python train.py --num_hidden_layers=23 --hidden_size=64 --num_attention_heads=2 --num_key_value_heads=2 --head_dim=32 --intermediate_size=512 --vocab_size=8192 --hidden_act="relu" --norm="rmsnorm" --norm_place="pre" --norm_eps=1e-06 --positions="learned" --qk_norm=false --attn_scale=0.177 --bias="all" --tie_word_embeddings=true --parallel_block=false --init="uniform" --init_std_qkv=0.0543 --init_std_o=0.0543 --init_std_up=0.0543 --init_std_down=0.0 --optimizer="muon_variant" --learning_rate=0.00744 --lr_mult_o=3.0 --lr_mult_down=1.5 --lr_head=0.0144 --warmup_steps=200 --schedule="wsd" --decay_fraction=0.745 --decay_shape="cos" --final_lr_fraction=0.0 --batch_tokens=16384 --max_seq_len=256 --doc_mask=true --train_tokens=134000000 --max_steps=8179 --dataset="wikipedia_en"
Each number is 128 + 24 x the weight over its row's rms, rounded and kept within 0 to 255. Layers, rows and columns count from 0. The size above them is the row's rms in percent of the matrix's.

# layer 11 MLP down, 64x512, rms 0.0366, rows 0-20, columns 384-447
size [103  98 107  99  98 100 103 103 101  99  93 109 102  97  99  98 102  99  95 101 101]
[[113 120 113 119 106 147 151  94 112 104 119 155 144  97 185 120 133 141 120 134 128 100 110 142 150 156 116 125 119 116 135 165 136 119 106 148 136 156 111  96 136 129 128 143 181 103 138 116 139 127 148 143 156 117 146 154 128 163 111 147 141 115 139  99]
 [139 127 141 137 128 109 161 117  65 139 121 129 145 122 139 117 111 127  85 118 203 203 130  78 185 129  58  97 162 153 156 183 133 129 159 118 113 156 141 119 145 118 146 139 132 134 138 111 102 113  91 152 131 135 158 150  76 104 146 130 122 120 103 118]
 [137 116 115  94 130 114 119 107 158 121 147  96 138 118 156 118 133 120 108 112 127 137 110  71 136  80 157 151 153 109 115 102 154 119 106 126 112  91 147 116  81 121 107 114 130 125 137  97 145  82 136 143 146 121 104 115 132 146  87 130 124 140 149 187]
 [133  90 164 121 114 107 143 203 133  79 154 142 115 126 197 162  99 127 155 132 117 125 141 137 114 124 153 143  84  89 107 125 109 134 138 145 129 120 165  89 154 111  96 130 140 100 151 119 167  79 114 124 108 133 131 133 116 116 132 121 137 130 106 151]
 [143 151  95 123 117 114 125 135 123  60  88  92 119  70  76 108 119 105  85 110  99  94 148 194 138 129  80 132 134 137  99 137 103 148 100  68 121 108 133 151 113 128  97 106 128 129 120 118 114  95 136 154 153 143 108 108 150  77 151 127 109 128 150 143]
 [130 128 135 132 178 123 148 119 144 128  95  90 159  99 154 137 139 127  98 149 122 135 105 210 115 109  88 124 142 146 119 141 101 162 164 166 132 137 123 155 142 147  86 117 152 120 126 152 118 158 160 168 117 171 133 140 132 161 132 120 127 161 131 145]
 [138 100 110 130 152 129 143 137 110 172  81 119 129 116 135 131 120 128 137 108 154 142 132 156 129 151 172 126 158 132 150 117 133 147 111 108 137 137 109 136 128 116 144 154 111 117 136  99 141 120 138 133 155 113 133 166 131 156 103  48 165 104 133 126]
 [145 110 185 146 164 162 111 120 149 168 118 124 134 154 151 164 133 138 172 116 106 115 135 145  89 153 135 156  96 128  99 167 132 120 165 107 146 128 156 137 123 136 136 127 137 147 151 150 128 175 155  88 119 139 173 105 140 187 147 150  72 135 114 145]
 [158 150  97 167 125 106 119 117 132 120 156 136 133 148  73 150 149 136 128 110 189 133 165  94  99  82 133 134 173 139 140 119 106 123 139 132  72 145 128 127 122 136 104 118  75 166  95 134 134 143 161 100  98 150 148 149 118 111 128 147 129 102 153 123]
 [ 98 143 143 118 116  95 136 133 103 131 118 104 120 116 149 124 176 109 101  80 116 153 102 131 144 144  96 135 111 140 159 134 143 118 169 124 112 100 141 116 115 140  86 167 108 109 156 128 126 159 103 108 160 148 144  95 133 153 146  61  96 138 127 137]
 [124 134  87 115 137 152 102  71 101 110 161 100 109 106 127 146 155 100 127  82 133 142 106 100 109 136  97 134 169 136  88 107 124 165 128 157 121 125 108 108 123 114 132 133  72  74 128 147 160 102 157  94 158 134 151 116 147  85 170 172 120 100 104  67]
 [103 133  99 130 123 114 134  92 139 140 111 153 165 157  91  85 127 102 115 113 187 162 129 140  46 108 179 122 131 114 114 148 133 132 166 143 149 133 124 126 156 124 139  99 143 130  93 132 157 128 113 129 182 144 127  90 147  78 107 107 161 118 128 133]
 [158 121 193 112 118  84 105 144 141 124 154 133 135 122 195 132 138 164 126 145 137 115 154 103 141 147  84 145 134 148 143 132 149 116 170  88 145 156 129 133  98 135  87 150 157 133 130 141 138 115 145 150 137 102  99 120 102  81 126 123 135 123 145 106]
 [162 181 152 107 122 133 157 171 114 151 139 107 124  94 103 116 149 101 145 131 123  90 164 134 112 115 126 158 108 132  67 106  94 142 137 136 115  91 121 123 130 141 109 113  95 142 121 128 116 148 163 121 118 116 143 149 105 144 116  82 122 115 148 113]
 [109 133  82 117 129 148 160 109 136 139 190  81  99 146 103  98 138 123 139 127 107 119 147 102 145 166 162 161  84  86 153 131 151 150 147 128 114 102 136 129 162 127 164 120 111 134 157 132  95 123  89 134 145 122 181 105 126 145 146  93 135 136 139 125]
 [136 115 124 109  92  88  89 158 124 122 137  85  74 134 127  94 119 119 162 120 111  97 114 153 107 158 163 109 135 133 157 145 104  83 131 155 137  92 106 103 136 110 121 112 141  94 126 147 114 161 119 123 175 126 125 154 135 132 117 142 150 103 123 169]
 [153 117 141 155  82 118  90  90 130 136 126 141 169 123 125 123 103 145  83 114 150  93 138  37 131 156 166 133 124 122 101 135  96 136 152  95 147 178 128 103  66 123 141 111  96 141 136 137 149 172 201 101 142 150 133 154 153  89 144 165 140  93 133 119]
 [ 97 134 116 116 113 152 159 113 132 188 169 125 101 129  97 163 115 173 132 194 171 119 154  50 146 103 124 124  86 148 154 132  91  98  86  96 127 144 142 136  59 152 151 129 179 111 134 112 106 132 123 136 142 133 132 110 137 145 126 128 133 113 146 111]
 [121 102  96 124 105 153 137 156 150 119 179 150  81 136  34 102 141  77 110 117 116 104 139 128 119 121 188 108  79 147 124  79 157 130 106 137 107 119 149 141 172 151 110 138 100 165 113 128 187 103 131 129 120 119 122 116 141  93 120 136  98 154 165 146]
 [144  90 185 163 151 191 129 119 110 100 158 105 117 102 166 141 120  70 166 102 198 109 143 140 150 100 141 158 139 116 106  95 127 146 100 178 116 114  89 116 163 120 153 107 138 121 104 109 106  84 130 136 125 134 139  99 100 167 114 131 135 135 103 137]
 [133  98 115  84 146 173 146 127 136 108 130 133 171 125 160 129 139 126 118 120 176 105  85 136 110 163 145 111 133 141 154 117  69 139 135 135 141 140 125 124 108 156 129 116  88 138  94 102 129 100 149 106 111 138 115 113 105 147 152 137 118  93 149 148]]